config.toml
hidden_size = 448
num_key_value_heads = 7
vocab_size = 15600
qk_norm = false
init_std_o = 0.00506
init_std_down = 0.00506
learning_rate = 0.00755
lr_mult_o = 2.0
lr_mult_down = 3.0
warmup_steps = 200
schedule = "cos"
dataset = "wikipedia_en"
Each number is 500 + 50 x the weight over the matrix's rms, rounded and kept within 0 to 999. Layers, rows and columns count from 0. Numbers have three digits each.

# up: layer 8 MLP up, 1792x448, rms 0.0807, rows 1084-1143, columns 224-335
# down: layer 8 MLP down (transposed), 1792x448, rms 0.0604, rows 1084-1143, columns 224-335
up1084:545450497416628548500456550542502501487474560590412497575461571482591536447500557535502554509352521559601461573457362513464494506498429519479563588455347426423431579539573526479525549509470417553414630471478530483476545431547366522485618492517490500403492482467460541516475574560506606527683532392457518506420383410482314531575519527507
down1084:516499554434510439477538574458549558449458576523416428484486652448521525513410528459472543499531408554476503522510471395465543525521504509415420391400483566524413487541368553453515502554574375544465613393505643486507467420621483471474553472503481380609472496461471401483535526442457600478468464435463478471379441522511547531520560557572
up1085:545602486588469571524511534494509563475496534409411567479550498478549471477528558510472492489483446486469461561470491454443517525538535423487583515499451543471438488413556442497452450515500498545474469574543472562615595459525445553498467471443438463569568410556469468613479465400485434496646468528499557529506547554504394440503487519439
down1085:547564500498499517514568455514508461467509397558491520399484431527470505506514469428541544519539499475453475528472496479627500523531515455486481498388540565544387506468540551512464487582405534554495453486463509484535454442465548544487483515469345503507452530510450579509481494427572494425507426627458454439570524599500486502507542498487
up1086:475457471508593544465488494396551529491431479476544547513470479467515514544422541481452649545589497423654462595457500534533431595574574479432518494535483477510475410473557512463533554579505466545464455544502480458474517472543585472505490551541634496494557510443574509473406547440522470550453516441540452476457452491467526572467428357500
down1086:497513522524442549460561525557473499463481465537538453486490559533453475496575472546522427489456464561466510459488515497516539487481455507489465524499521487587478448565501472483551512426472497525524595585441491491470448517528480529509490490497497513526459483505510456517469493484460476494298539524564507455555486545508434564470500547570
up1087:471447544465406547568624491552643507449467470487471492595444490356493500522560509375520487457399465506523500494468474574523467566517433548522573567444588448531456476391553582392403573619444377453481436568547567534539525451453518550520514551476564466487656532519541447454614540535453439434593555552566520435553421421547608467454535508461
down1087:470547514472454388504467548571454515472513500553495601543530557473535380463506490555440483609474623521413480521339461528566590453549417528509506590453398406525433536531479604551432582495516455538440505471466515517534445434473554500590519438571582510629543492541566559541464442464486429549452532516446453563534509455463490436473441598493
up1088:476509516565510415512452425467570528508518509510433528520548477454529527467510478459482481581544522464569550434603473446463537389551528543517587546443563551435414476480486472498527557513516570487491449561517398483482484600483485401561581559428540531523511425520473451488411634494501431572613543586498399547531514442482513495536548435518
down1088:456454457550535436542476600501433441358545523529488525476450570491415450486491501561474462558429520448456530403503511496492571513487454545422424391519550515464515542378543400492530468438505556510559513401462578496446448424521454552564552444500480547489537497466483489569495428584446534580527515473537534530568493517496508483561489474471
up1089:492549429453459520451577490508487481554498530513453512397530425481599460457446613539500520544480527446510442437512455436538492466497472523558565443502456499486405438496545601551553561424415551518400495539521518477533507464549473497520471460466497529494479514478464564471440556554477509538521542499469477543600521464483514579470473514576
down1089:526503515543495490534511517497525532515553549561529533464441474530540598413550395441479562488554432507485507527451456608517421540475433418493472539445504515467528498506552517524497378496482434552559518556521463487515471436495389529529591473590541431490536409532605512548549509444470556504520457492388511480424459482573593406490565501502
up1090:444588600512524492515490466374491380521484525508594569468494544546467418423730545449426425514567497520430467543598553484459485466540488401615536457464489451490533478545497474430438467531497524600499568600529579399495657503475487510572457526484498482455486429493439505557503516463435504631560563485510452482497456431439610546451446459462
down1090:479520508496495486548493458523506488516454533507560508526507548460515475475511516481444556448496495459551622486460412474463462483446474512509500479468500455560479467490612513495425532468425542520430471550434578531506541506551460449415515562535569479478458469556524485490543414487532496511474512492473501514484495486480471524477505479458
up1091:543434446506489511363503593482553491508488470533455486541476530556446554554499448534442459530515455490519395474566547493495454531488525557558513598517538477483493487531562451473560452494433455500454605429513477533578582540509465531458689525470561566473578521544484485489432492482580514484567489450522474534538491547464486495499521395440
down1091:482548477465488593515455433523482491513543568461500449548503496401471455542481548496503505425493570490536592569524477504544556511487501504482500497533519513566432546477472457488428497447506419519514509490458470512542521486515502486488404552488454460476488499467518538455623511596580502526487561594512534531511439508473453555526453535540
up1092:510464466535582476439511529521468508554495510484556491529542418493525449481545500465540490597526433508526441444561534566524475594527467515471565430574529465547546423481499495477482523511454527508545432586484550593492507591471505472443454631532482485542481451497496525449405542552440550580554515520436492511485490524484445469481541518454
down1092:523558509441503484499568521471450485519529486429465496485487431416474492535522441498504401510522451514434478482517535570531560522538574560539574517514440495481561484448489467462454479530484538530576539563474511517569409581522452400444465509438505531591471496472450496484511545496493514431450556540431575520567441510521467508525502423448
up1093:557498518522599509537473470438408550487454520523506468527511494586475494513568526438504615488512522460507394537480512481461638485536359423574459540538539503483520550497526455529492564538391598508593462499515528537422525486543506518566527453395499485549532452538495524676442541494501534488511519523541429500474531457504559476540546437486
down1093:511452465474425442521533495525589587448467468537448458461449522577599466419412483534568510384499534542516509534484412498557520567552550507470473528559491504424524532448439486532502427529512431456385464502474538538571455556500541547489506583483577554488498447465532519413475542540514464585557519460410504408423618443530428475440485469536
up1094:468570546537467567446458602493451524567490450428536477505522444507440613470500480502567579573479562557359439568472491598492518550419448460463486545534520444496507529534465537465511583540556398462521465529500524548489537450490482467557525460458540518583517523589514445462534513523539463491556520504495548531507463476536536446429471481498
down1094:543510470571457506609571478514521566513532440519522609521582522512451552491449473430471504539590432457510562437492428578545527501458440580492449473522446553435477547556476608466492507545517619523459521597531487453489480538435501513515523539457569535540531447470566518571474455378536458469506470425487544502455488533516432530458455468531
up1095:461483477506479468453537598486518555493539562524543512511493487512556521445448419522482482527458515505561446469466487488479428520591617567560558443446533506523490470413474469490558546563478485516478418449566537404540596580559482515444501473607354464530425503563485550504501531567511517501451530481498413561511502440551470451500561561487
down1095:456463484517546483520450539452487578606542587435487549448531489490458447456523581444435512574469488468533467405375498511416413421457547455547496447538580474451526555523451446481510519454545527429462528518446537448502493476539502552574441395477373459523509518524562509488440455536487533498486560496552553439514421506583516548504501456543
up1096:587463608481499453443505442464445550505528600572470524483485450368480484558429462493480457487530465573456501540541461479548484477556502431461475502406439448445466529482499496628522413568436520385448480507477457466504484447515458571452519502514632550537577452478524597502482435522545496470457504422504454508511524428479458565535496477530
down1096:421490416615487415572412431483381434550554437547519406485555518513555545516574574449525532497483397499434532444587453526550529526480444419498520459504516514476521549491428429471470519487561501469526468582499434509513485437424520549506432503340573406388427535490463497522477466513468544511475493422483508465501492536575543511402531518537
up1097:541500484421634483508582594496490512509436434488501506485442454505517475417556574550548510474505484475579556541535505487440470564455381485437521513489516486494565452680467521471495524573460489493533487597575520502446480426485495494557418505474539469461505533495510508552548565531527584505494502441497533501497463469512455438440432492566
down1097:541509512466469514607588559441527600531475427402452450476463466504511500527499471487527480528449486446466503524465475542401480509478414516503568438517502597420554543442598519534543523564514570517520488461565508506480497479506434406592504392461465450443517461530449538511473471429623482509485518528578448521497518359523505522509494541591
up1098:493606478604508497479487478492556534534535512513522459502522504446512544489531586511519494456582514489486466554623490429431601492505564478523430484493529497525560598550581514546455473515511427421530465469516486528522502553544425505503506496447498442432492506450517427506501563424482483482481528513467497516382615500509415462476475536418
down1098:437552485488470405504496516441444444548498489491527558437398446419497462489485520478565445540458515505580483463464531547496448445486480498587455496498405477553567342475479563519553492441487560480454507564534493441510493530447512479520507454482507451564404527494527481589460450489478473480535482443523540484552461501491498525527507489563
up1099:539538534529497507447489569434394457574505533492485611497451438554512494457633513417385451434456537532477482490502447530393526499521461467491588510520503532453495474449513384467488457415493537488526371473441386595506491517513481496495410523550424495471477533513537555613519513446546445496474526489460534459524533509528447542455433534570
down1099:491567447536398467474437477469468498526469585549540398690619596386516496549492523452513519564529527488404538434504496521541498480509540531544562503609480468430515491448484521482403537468521611512441450528532492510441510475466505550583559589487475532564562461553421391466443479544561459528408499652513453476406571542476557537520459460484
up1100:546584574469504535502570503483488551554504588458530504573496551531513513513478539518508472485529494552500513427528530539445520547488537502529438496391521522485441492506472558530545468549550530422493519529562470511557499471490545533465534465410523553495524527540481489465461575470486510437515537548495379507474517430504483420632563419511
down1100:528484551485506420522425532440468474441426491427514450445565463523502493541551486511537549520447461451459488448391518479515454498433491504483506559478512491561515551431422493538422534476500521520484468506527454461506494449556551479506537463469408465492485460501456471471504571495515581523435529583477505536506535486386528532495512479484
up1101:546442558478502565427462465522528470534486531517389524548471510478439519399492606488479515511576587475570509535514517509472475395529557412527421501497509458506405434538514514470505453434549527460480457516506533438473524565538510418507422402589504473543565528588456506494491529570528488555514482445513587445428550555495474463509554559507
down1101:491529445479529460495415433524480451455447441497468367484455484414459463556612513523555523471477529480551488542450566402518508591412484513519465558496481546388584534538469507524436460510532487469493453479534483549588539531532538496494388522448549409353522509419503457459457498544500460489498549389566534445550589447489626495548526444459
up1102:474555463453504581513524508395459520539443568430481492502460498577454461481474525434512508597470500560525491567484344517472551501577500405551561501533495498536583495492463517497535438538409519467440531441620372549490425456518487484549464492394513446423618526504418485488468438590502570545456547455532383496451544588547585474470518535528
down1102:520488513512527459472399518485449448435563564467497491484547498507451482533542507543574459543575533456480502506502574554581565545484484464491459558495495381487508499439520564525481559546521408555574491514534456372422447509505448488493525477531494495536392518489446509567540457511495460581550469460440489511533535521532504437509497410461
up1103:520408530565524419597439490366404477445367624427522478489468536496529421483527403431502448495470518447487548524549343483212668546541516449557524401510548550536542458472412458476372521544596576409499583504551515524650506435537340490546505420437514445505588438625428447443485532463482568503495537603455460495577452500598461495483493464450
down1103:573397472477423382501455518524401453492432540517566430430480411356530527415399515450546464569473532519550531483503444450593455526495444461499501398596518543465551451518460457571528552405427564522418471486498462443462486369557416447576437484448524531501498601700381582532518552412364486431495415478518420449556526605509521487471432458585
up1104:531575538535595528431498532501524533547468481479380477473546441497491558470485503472421498530452545695426495466557548440471549482516461421442493533511580519509550447480539447420553455523418516482524539499528515526425447490415500489554480542469560519571512510532488528433472553525562556479453492531478462569548480499459423532515460552506
down1104:526401477659548469549435523534594497437603530512622490619483539494505500509509502512575477496504517437494488482466446468560491526382531509490474480397563477429544456489551579551427607597531562515510601530541320516449476456514427494559537482526532476559476529566466560510510556428435454499489496448473479422500484532470423540539459476411
up1105:576585438483507548580459487520533488508556456471535650566592483481357420549537477576488526491380488480495552488406437559476502547550524475541515434539474454487548530504388532503511479493488512515427474541400421450543416517567528468492629503513538570407451452573445482630469526447511461350478385532510495539471513445519465513541425522544
down1105:565524436488503499606471497481495420444410477530405477606538440465504445597494455512569555551512531531506411546494470473491486453460546524533538502435444486439506512568488446459410508602508530567564466610499483461354493503526537456458472570475503536402509519487535438533550501486450574413450490571431508495429520490473484512508567554562
up1106:585495559418478510418527479532488481519484484493531512529459444397432525552495526485423462451574506502466495502489491458412471543482494510534545460413454552423490564432524452573471518461531544415467430540571491460493516502518529428509474504433554550541467468576479464515566612449444512450493528492604446485510448511424482523515506495540
down1106:487519479457479500497571481535575490580569512527437444553564487459546456500532511510559551408480373517588493513441496488495485535511442528458546501528520569425536516535489435591402468485416582454515590542516473564536547601485506439574554566598553488479516400419491525506566426476534587578385432505539537517469576451415452565429504546445
up1107:497441427384538438459459520523545462475560441418530476472555433532532510485478538454450461486497524535468422454458421499474553444470472506516488445495547511549605465542587561489544455480464500561546550493518460537448538579518540547527584480562552403484520486546562585452476488462523443521495423521397558623547532544533423528501516546542
down1107:459511464512510518512583468551589476548436543478389521447524507442440493540523391387537485458557513514502550531461546444525513439494421487437412476492448505540494488453441482474450561421563455449426509506504427541604464440509528505422487468470458474457523515536533570531478488514470385478536546482512414544545520553510492492496476511492
up1108:413464473438512410375439488527435498579488511556524553455494534463461533553529481408490502496497448528409490408583475539449512464476519513456587450490537485537489526478463578490569583556439430389591551462537491447550437500543509531544532435422491548476489561409530535521288570359485540522505521519511484479543524495490446551473521441505
down1108:485501456501471448475516525469525420470453572458296491529459565455472540435533503486423491371580464516500492557507440450521481438480499471454502592536546544496443590535553487387479435558503526501528554555572420460493498511520544531524567485496466549500569401502422568591527476488584559508469506452503543434514517527477480582409530444498
up1109:459517510600551559460434489473488477481508451579505453502449534523464518451456577499477524567424495470613484504441485541561524529433560391532502473432593532494489433433503454489569495481498552511450456533445461529469583528457462507432476588520401567442512499434534477559492516483546436445477540538490533449504513452490546442402508549477
down1109:544491492484484509498476461488564461512457514654454646496469559562399459553504468369476439501470584466475530470497556480538463425384514510486445484429470523654432468391493526402443609412441516514491512635494457437489516535440500472452522575497466564598472471435490497497470490451464562544550509482581485496480391517486548518511550475564
up1110:487574592581585425525540492585511558550458545557505458500471463507527509397604507424504509471464435462469510436439473519352544429465439501435481489484410620522471570472475502555601601525480506445453512607459389530533464432552508650376520489513436567403477488425389501623491537445390490546465505413520515511465557478536488463464504492382
down1110:442573541528507464467418428544494456434392456447409429520431628499435449461611537540389546469536491631491495501445441498554459504500637489508500520415383487558597606448484469421572522550518469459446442548552459534503530370401565531425556488534504576452443458489455413557433438461591491472520505579462537493432473496569514393427532544481
up1111:517506560545336531543477531527584481510464480496475389465504412500448514478495561469494460553495441493514488536493544487508555415499524456483477432533524488520465519491517497398523505558437570562564498457501550601490585458560540483454472479498405512463526545416492532606599527453446503480473445487495465601537546387518411475543498549662
down1111:402459597477511548443491472495514435541536394525550557415489572460467407429601475487453526489492552533504415459545534442501457546541442578375603475394464464619557543601513416532432437523528534458431470525491541504641565513521389546519502512528552566566496549459480525542535506517551414534540418560499497593407520546435446405582487498431
up1112:461524582352579442517580546473522431422572485475462582526454499409524487483497487568490518529529509513475495503505487555510536534521471487573497392469420485493575488493466448456461437526515502535494479503481557589427407547466442474532605490470534374476561449491438537478513455447487559508444455479479574525504455597437435548486464507469
down1112:567542508516533495503453429425549523499528432515561520430516561486359528527505520475558491563610467534531558500528470498526559457474519530546460432504443467601540636444518460464448519468529536435552522523488474557557492533492457501522453448500538542486506493523498495464551534587515584461434519514500502553552397491511514505533454558496
up1113:457475557466454456509568513538553534489547562544531521560429471480479431528551459433550409450510505533470437545482496473543516496474533473486483463594478541422470452568525474421572459568512545537501475497508558607501476565501462526416458494434479486549513523508433456575533595549501344551505534484510482546498602484455534470497477498559
down1113:440528428465568499601470470421476480482489443572512533475491526407422499569455571503498441516552531514490519475603537452489502576525427482438511484539595624492535478448547555497467568481487431464502528373487525463496503437519543515461478371491501555527540515509542514529520525581550554459467522496525504427473478540572559526450419523563
up1114:483467467457494481493476493441542582434459562450460429531452354535465552404405510423444491488537431529501475438496590516483416509493537441542509525518526519527464568471504623425467478564477462510527430539485394498467523428448534468514554585538550412541494595550463415399532482435567549558471553520505506451526499469483583452488526532523
down1114:564441458535548521481409485502523471450409510483512473484454579463537494479421588513530541460531465534429483428528585522542461540444524483408471476470445509505605549510520486511552484439543528379381518588470511513465525461598563463454546502521562475494464615441431467428473456482452528595573471478441532479509509516494494427497447471646
up1115:421459490572610438409438492481514478503497509501431538460599396513437567525466469557479491398493491464598458518483467413518574464443503444558478503426499546453453420419550521551491490485576520430557445492486521416500487518497365468583449498510353444464539545469501531542553461468472525385479547442569513546521561461491476406459484439472
down1115:424518429460423527491470560525401598502459408558516465502531572422425463485442475528454426515552426510456518537447478411570522508503575577566448499592517426476578467457593418490432532443474386516459421389454537525482398492476531509543526435551625521598576483544521468493485413478548500542443496488534581441519539438502469456499610431561
up1116:533461459430458494459523473543541514552614569464563491411409462373496482541572506541453562536526453482424516459465507546528549487496551512391491516484533482544545555515528531498563472522466523528500581423413539430497411492444447420408415562484535495533477407434518593482500527469467578504404451467472406476495527480520493455465513499562
down1116:508597541470529456633513572467520559408472474514515513512472508518480378375517496530544500553496521516443444582489511510544437491497445473416448562502563526560530479545540474390456536497450527548442438489481578505540490491530539467445501496551543531524489495555556508468506527482525534454407484511487529572540521486547517516443498506556
up1117:517560483405490499527406436419486559515477604488445557493516457481512415490521459321520516404544573484587521518429413503437475620567548437508471426455518415474452456497511577494504511412367455534489530529535396555497496534502473588517479477387529581514478512481582579479461534521511501461568484558465471482499463568486501559545477455497
down1117:513489500477537513504446482479534478558507422550496401555472458503450581514535501520505505463501603497591510476439442488481576610512439554504482504622523544580436515603524516533465579564591520458511664456556630521584515555466598474508493520504496430517424550434545479463441470460447522540544461608463426553476479436558570427483467466512
up1118:495565410492497528559451682464533546487502512483432459449508504492567485544514543524541418405536481567568555499441608476450496475433463488453494466461424520493454513364520533493506473518445497567478380484445508455588475481530491508463492461450477466485461513527482488593542518503501507499570459433474531480484495445522552489536495393338
down1118:562387482499545486509483550601490530468473471545462529533387468518451445455329440488439494428514512523456542521534435554530433421424529485552510438522486550520535554462490461513555516504505498501437420478559405435531496433464431508425523450501443582462416524531461531531434484439585420506462428527544535431478385411502478472504458532582
up1119:465462447530517586523488559494487448613517478500535480564456518546519465502509494437499537471506537495464476414531445511508495575433475431520568560518477462462551428514559512480502536439479478493537472480498438529505505390462431498511369546545624582441513510526471501570474592513472494634533514434434561572467508539517433446529469484478
down1119:520505578525536515501566482451541499443537549594481443397530513502363564535401470483419470577460389557489434612439523466515522556486497495497547489531486472525477486590487470495480529509463516542568575559496483569579463486389526558508507427513400504599502485514432458549515446436488451493450518388481519597460539521533446530482563490555
up1120:471473588531514575453535466495560466456571530489453481543373513520425531570501534493517475457548519527535423409544470559505417562478619509474521518488562468539480418466502491529543539583596459602463563555523529462590555473516411514487514483514498461650500509424481501618570529457406517493461500503510445511511435448433507548478527636448
down1120:493547629512500469619490444490526524490435500520493520462444560565448490506547529533507469532471579498555541530459506445532560507579468521525435488562491462561529484459497536470477506463528507519534448550465464506509483624542510555474532489493463533466486510550515513549545445592459474558448415556449505532489392452525479408518485546603
up1121:461511469421513632505497507405525600461493604554448502567548419483505431420503410516485551513450445488400457639429415480468525581575495579575540578541466517482435476434421502516508505461394463514476445501534484446501460435482518493459558358480526568491588546442489437606460589467418488459436494525482466542531573483497532456498527446525
down1121:534549418461420419543436564536520443523423509522509464570533412491393445483502506528543513501434486547565456505459479466586516470496462643482482522586543539421487447393459375504505521493498528448553460599444490541501591410391557509545511391581496498558505400477560421467478425441397438516480453459554580519570436586378597468522546490456
up1122:531509508456596488550416498575493506492500608525483524546524464635541491441428402430398493558408524481536532503376557543551521547601584525524406532527467550457412563436548517475518546469554514567540541477447555537466544547441538528587480498492616493581576514516523501470458555555494547542597540384477532517443522543411496513587429471443
down1122:495540569449509457500449509524514463468510464562477523517612519611488507375476540500519402527512542517466426519533404552538461427492565479548545545559419544526585536523459566550428314495527528527486476497560484542453433538413524500457548529566500472535493448563532536553588416546418508563462445493411572572505525519486564435414493473516
up1123:446485499491542476457547473576462500559474499496502515512493499465561468477534543502530509461529537427625424473477470543546467543545399567516460472501511498450544407475367540525530468458485571456421525518528434432475468419603541525432405477538490471474472479464614479446482504536353470519470458436488520515435407496482406578504522484554
down1123:544517432497497555517478412444534449409514503464468539430572451453543450486541494533529517503606471606538589503556475619638464398431434455567517426555463481530518480425477474512441477505535542558500512535483512523501524465511504480643413547465502499516462470452485547527507529479458498510619505528481446565456511525545538495519464488557
up1124:476594540485447451498508494441499563493500463510538519460605569459515506503506548472505477534463517548493572499545518420552479547450490521466523547434479497485499440441484393556451524584527464462590510468501531483524488454616449560522475476470595567555463496506449543539492529541472488539498494484555464606461439493431563519460440480507
down1124:510554538513473454517563471559498502582470469518538488492502575449491423543478485500458576506581561454510469509546561475468611543572459517504472465461486507470517550464529506490570523521462539426511450504540505461495533520479570494481511545470447423532495493524542430456532393476486536458496526427510522501491437565504493461448507457503
up1125:538453520525511533528496447482469494533483559535482493516480451491618451429524503484535534531528409504545594554502550388542469577385510425432499512515528495449487588497477466404505491510488449528524540436443504501486480507484542435515586505514434336492461483531477546456486605480462573480481481573582391507557435466474583517473479546535
down1125:550550422447488493412499576419412549495503450532522468530556550514570438469420533514492432536451533488482539522482552479567525554564426466510524620481545561537427502457483454511521399408478549458494379497574559513513414480524588462464490384489521433526494455561489449503435476480487582499538458509533539522474498530528549656502510507438
up1126:538531458492479536534522470569437503524477470523464645567466514504490478506552529556435526568540547620506471500464499467439522530504582488442525384509509589569535476420502534539629482493478479435389521490480466604498554528503528533415567490528502525482507516548503449545396537538475414499469433441614453453450493518427584532448495470420
down1126:556450453524455498524456471551523458544517445541450532498568459508544530635441473528538363397447474453497526450474490428509457507536508585497552427542409533574461495498524493586474514533532504518513476475500515483506485430536540547467472514506454469534545454424517546542572479471535561494516509425518517478457529518514466517495440471441
up1127:491541409530495559522511484470515532539458460584498519482556514503565452488557468489503536475477488514472473507488603521448537507415531441482446405380438493535600446527467494469443535482399434516460480452577510495449489511555453432548450493494495512506535426468449567505494480497522516483493620455570561564584527450539477546518466516575
down1127:560560567470455445510538411483484514421451558457570518479453457447504374491515604517665520396492458470555538448556492555499483536609503458526424519495452465598489487545565429472483506482502499413491484506463486473413503441469575497439563519479494488495443430516489546542548521567450525519570550625469530411550432438458533516466355496521
up1128:507586439512521475439477547481455569483471433363551482515620545452548438468502498414476453539516520595517555528543504511438498482433472470480567474535558474455532452503450379447496481594451492419515521456558504501504512427576615512486476498485489452544511492537481457541486510561580516522478598412417530588510636569456505502521505516506
down1128:464455527509483492428435539486512530452523489490501446550504564533477477570365502543459467552504533431495532488579500523495490470462518497461437423502474365493562522523578540547509540419503441497553505480558498564426486461532496527482383470555469526487475480528411499456538416411554483471516452509536485486600533473459372492499467510408
up1129:605471474466497556533529534530396469547544418541525525503535468514464533430531531614461445483511564584616455533520594472379478576432496536558541524527546552457531488550465510487544535472495478518565429598507498563533530556561498589537447484486507588554532378404537481522466494525466527497484472487591529433502549428465525478471510529530
down1129:533502450518444500466525444501452456452515492523490446511503489546571454497477454433570504461427453439397498420461560420563478502539530521387545527531517486568420520475473436429447489451560489573441601493466447489410571455532480553455557471545552504456533502558547474506453537467430528501469429525593435573573529504512517556447387569500
up1130:466545504624506493461488437491488467434542459389517559497596446586501406507540594479594453466441536384476602518473578590371426541477478465432622450411453502523593545497520552559446532411515494565473462375458480554487544517519514485573399555574486462534527513565542475484533460515517542424489511482452591501475508479506380447517568494417
down1130:516500510501487488473520480504511466545436562562413593495436419469497461533518508469472595432475492525543623540496485420475541424512484500494467535500447460431522537456355545527438388479474443412452472533467558541565465505519492498463491472468512576556494427562434470498490486454529522490463550525516538469528446508437499505549526505502
up1131:503467528561515511528503520443484454606516529514577424533446530504512522414482463518510576532515525402475483599491446482548453479417603449607594510536479483570554554454449468527588463567460582539576530505549529477363457476547515448499497487570550506541494505353515485477507510459549490498472515556521588486451493508477387451556456506435
down1131:510475564485410429576477421488446428494539497507518526493460560411459508434480528493536429429518447538459489453471538544579495508496483594518454563550479455499513475526543488466486506479413528555456437475506541467531531435604559517518525411492501510523516507463472579486595578550508467393518544488592426416441500546636474490483451493482
up1132:475541583587463501433396547485466501441546473473507495482504485483549475565511533437483504597487479459472502554519491571514484436479453471499455476481438448502527481584457557441559504526490540545532479442454474471402500506515508535527476442523591524540577515503505482518499520520465479418479452522493431578457568511611470505523555437525
down1132:543490425532564473428418467487423531541555439474458558509537486550477474396586432475553505555530548557465508472483487598503564553484487425453524496471487602547529510428500383556535545565539459549462518577626576563479507411478435428391539497554452415531443468550469552488550450466529591528486547560503571562534423459427420443517421467488
up1133:429440464579416488467383543409504532491570533479477515557486536387504531471522467509439458500483580419525453442570527515510454481476572498561477498505465489477536517464518482601495463491553538525503473604436578504454464521513481507527516517479471528461500465433412429516461444505443511459487460498516493445482500480516449485459465441540
down1133:580497670457439607496534391524526468495405453481579461365428565511457534493489532516502571500479476515583443497402470522468432464505433485459494473511543491529503444514558565576464561497522573495423536464507561498504493482463504445447426565544531457578481509543603561554519501543535456438574462498489532439441557506481513516562526509540
up1134:471515467568523444353527584458553506461475496435571561577474517482469438472475494460476505467520519448485557501519519488528500592574532396514477411531479433499540464443449453578544525530487346458611545506471459538451459475515390474539538577460476507513476523466477464480473585493547429460503473511485501449516574538438418462523569480602
down1134:489554521450515450536517495496476491544525512436473511477475575558564600559517539547419565393459462491529451565539522514550532405528445423496591474477438430535478489470480480477532473504530466601512480450508500472549477532556533447533563501424486459621518451478426423493541540521653530549547507500406422477521442498468598389504430504527
up1135:418477423503515515491350516571437539437487503515527452647417436549474526535468580469461447456555454552460410483462531413542593582424475533565480544464437531604510476463449471477535455517535458460499467560401525533425521528458519493404526417525513449550476504426497522585409527556402426541582501416501532463601499506512554423489497493590
down1135:473532530488427464459480458498488475525478506606630569546623472488492432528460473387458469450492551573470551539502535381495530454576470422479560427606465436463557594487580437536554616553383506568500621564376423572508574429512569455412418539537495572551538507510546469552578461564409602556435474595476409385524512530595555495457417471478
up1136:417498443498508556553494387429450454498521400493510521506512482520519489465567476457480466420622541526584463513469476548458460571421515428491461582508485646443409416607535488487510408485476501500460491460522582556557481597588461475502441497479562620426468415403524503518428499474549490437463601524445518506442526499512555429470493496476
down1136:498451497523483537448493530470563515558549553519634534504572550504505512536391546564512471534467452539485545476496520539530496534508486557443476492508475452541463534484516550553567525514543498457537481555501562442448494452482549505503443526526521426577501563501487430543481539500448490541462532512549513512514480552505476538508539483480
up1137:510502474495502469556604510494513501631471530495506530529457504548365607534541478457550574580445572455556563481426599519476436477492493459510497476423412544532482555480460524494470457511449570490523473396445478579467494603518471395530536545575492586406518476522533533526462473514425510488440451534417540446480579494546521563553481550525
down1137:507521501499483521522503522477525487437524439516527548428541465517480485521476483489506453492508581641477478393517472495561478465460521500563549439474532472516485458418503431481526508470522447467484445478542425482524496449479496492479447471474446521458499506521531467532567468501493520451546513484416385514468537497475440536479540529519
up1138:551534573498532589527439553399456416473549476513551465492456515539427514479504542501392495499525453530480534530441552484525501441556409500482482440515536572535510468468510506520464530562485540428455490464485543476510453464487561576495546554525578443455572457461515471533525489458491461451455513450437487515502586511550516514443476417456
down1138:477595406533455567463517465494594469522469487497474545558574515434482565470487578483478537464560460428493517501515506409476540574547495512537478552510523539572600452606466531521489495474562596481513474489562467404512497464547472526400524480496559495476478486529421467563573538543534576579463496435461608411522468521501511462452451566497
up1139:473471564556542497518483546545529604464427481519520448455404551518458493500501571521521467444528404537478439500502458471542450479439531440516541489571529602450550516436543534431556423484499542622491532464495463466578525456452504590447466428471497408413610500490507516493444534523478574474410433533468604537482418547496514480569451498500
down1139:489461492517539534550505465524442501513532479468541485452490592544431518502484499528515445484498581472482641448426492488557440519512537410481477528471485560552547471543560404489559486454497452467522516425437472481436519479476487510463483554537518477526501517516506469488552394527568460432436519444496462440480462406482484525519533466499
up1140:553520561542493536506500552500550499523441603438418505521526474513596481494446418498548522526479533545438460572573456543388497458420570364552520587578475447508476551451452531464552503515569500627503548465562532362480589501450427472536567406507461517532670515549570474471510565469439456534618477372412390452548504519498428560549522542591
down1140:398496503508580623588488541523420542570564467361498522457543554520418481499590458478581490453495436475500559435506443521436513510399534365545552530485474583573538530484465558461513443464552502503494499397556484476554473486459469500401417534429455502506474449589510462517519534467566467477490537431421566479480431515542481494581510462546
up1141:481522481427510490527434433463489467607502488510515446419463449548534516476451481525514550509481500526557476406504504448481525544444547539550512455548518532540476547534437610518519544465550471520536582547397478539568532548492471487460545516453524537541491531553503494484557463513516526484533562569435514495428435402546413560559451416487
down1141:494495546441505517561556577442425565444503451497484484499505590505523518509484474498628535503512485475476476512494436442624435556459452526434392450511382542454515463551523450486534566518490379475445542517475514522531456512489436511502435524509547527499495543412430493552495514558467530488460474450556516497426427579630495413378434574436
up1142:567463440471455517590450506565531482472472531551525535450469566499473485505519521497444492498501549541593438542479426469442422484483475428530559503550397507432401476504510488497459498509498514517435451469523408463556594476451463517520493506529533473452455518530479462522491505498467503480544570462458619457524488535465375499518429489489
down1142:520608538485569509432487534491521519464525482466485478518460561476419535470494490579616528446464483452488428446442569486471477463492412489530498523494525490525519542459500550560498576458510527468555537503523508538516500453528397510474465464399450537515524512537492506525503546376501488491500492496497498520511479505524432493488563498518
up1143:426486518438567507488476508420446534525604473458588464493556465484425558512456572549542484500647570409497464557509476439505495575628462411453477455504532516591528551519454552410472512524483515501560472599490483552535444500480433563481592404507466475408543519511455550534525456520468525541409502466501591547494504428545506365490443495503
down1143:445420489555468477492525493584457481547477472452537457491352493588445529544461556417538455417484516534338524532514405385512531538525538535482500520482429547514470492523558452557508504436494448556557547540491455520491461489530534584423537531610509432381495489570586529495520580474549515424525488421522471517523472474501504500438486583470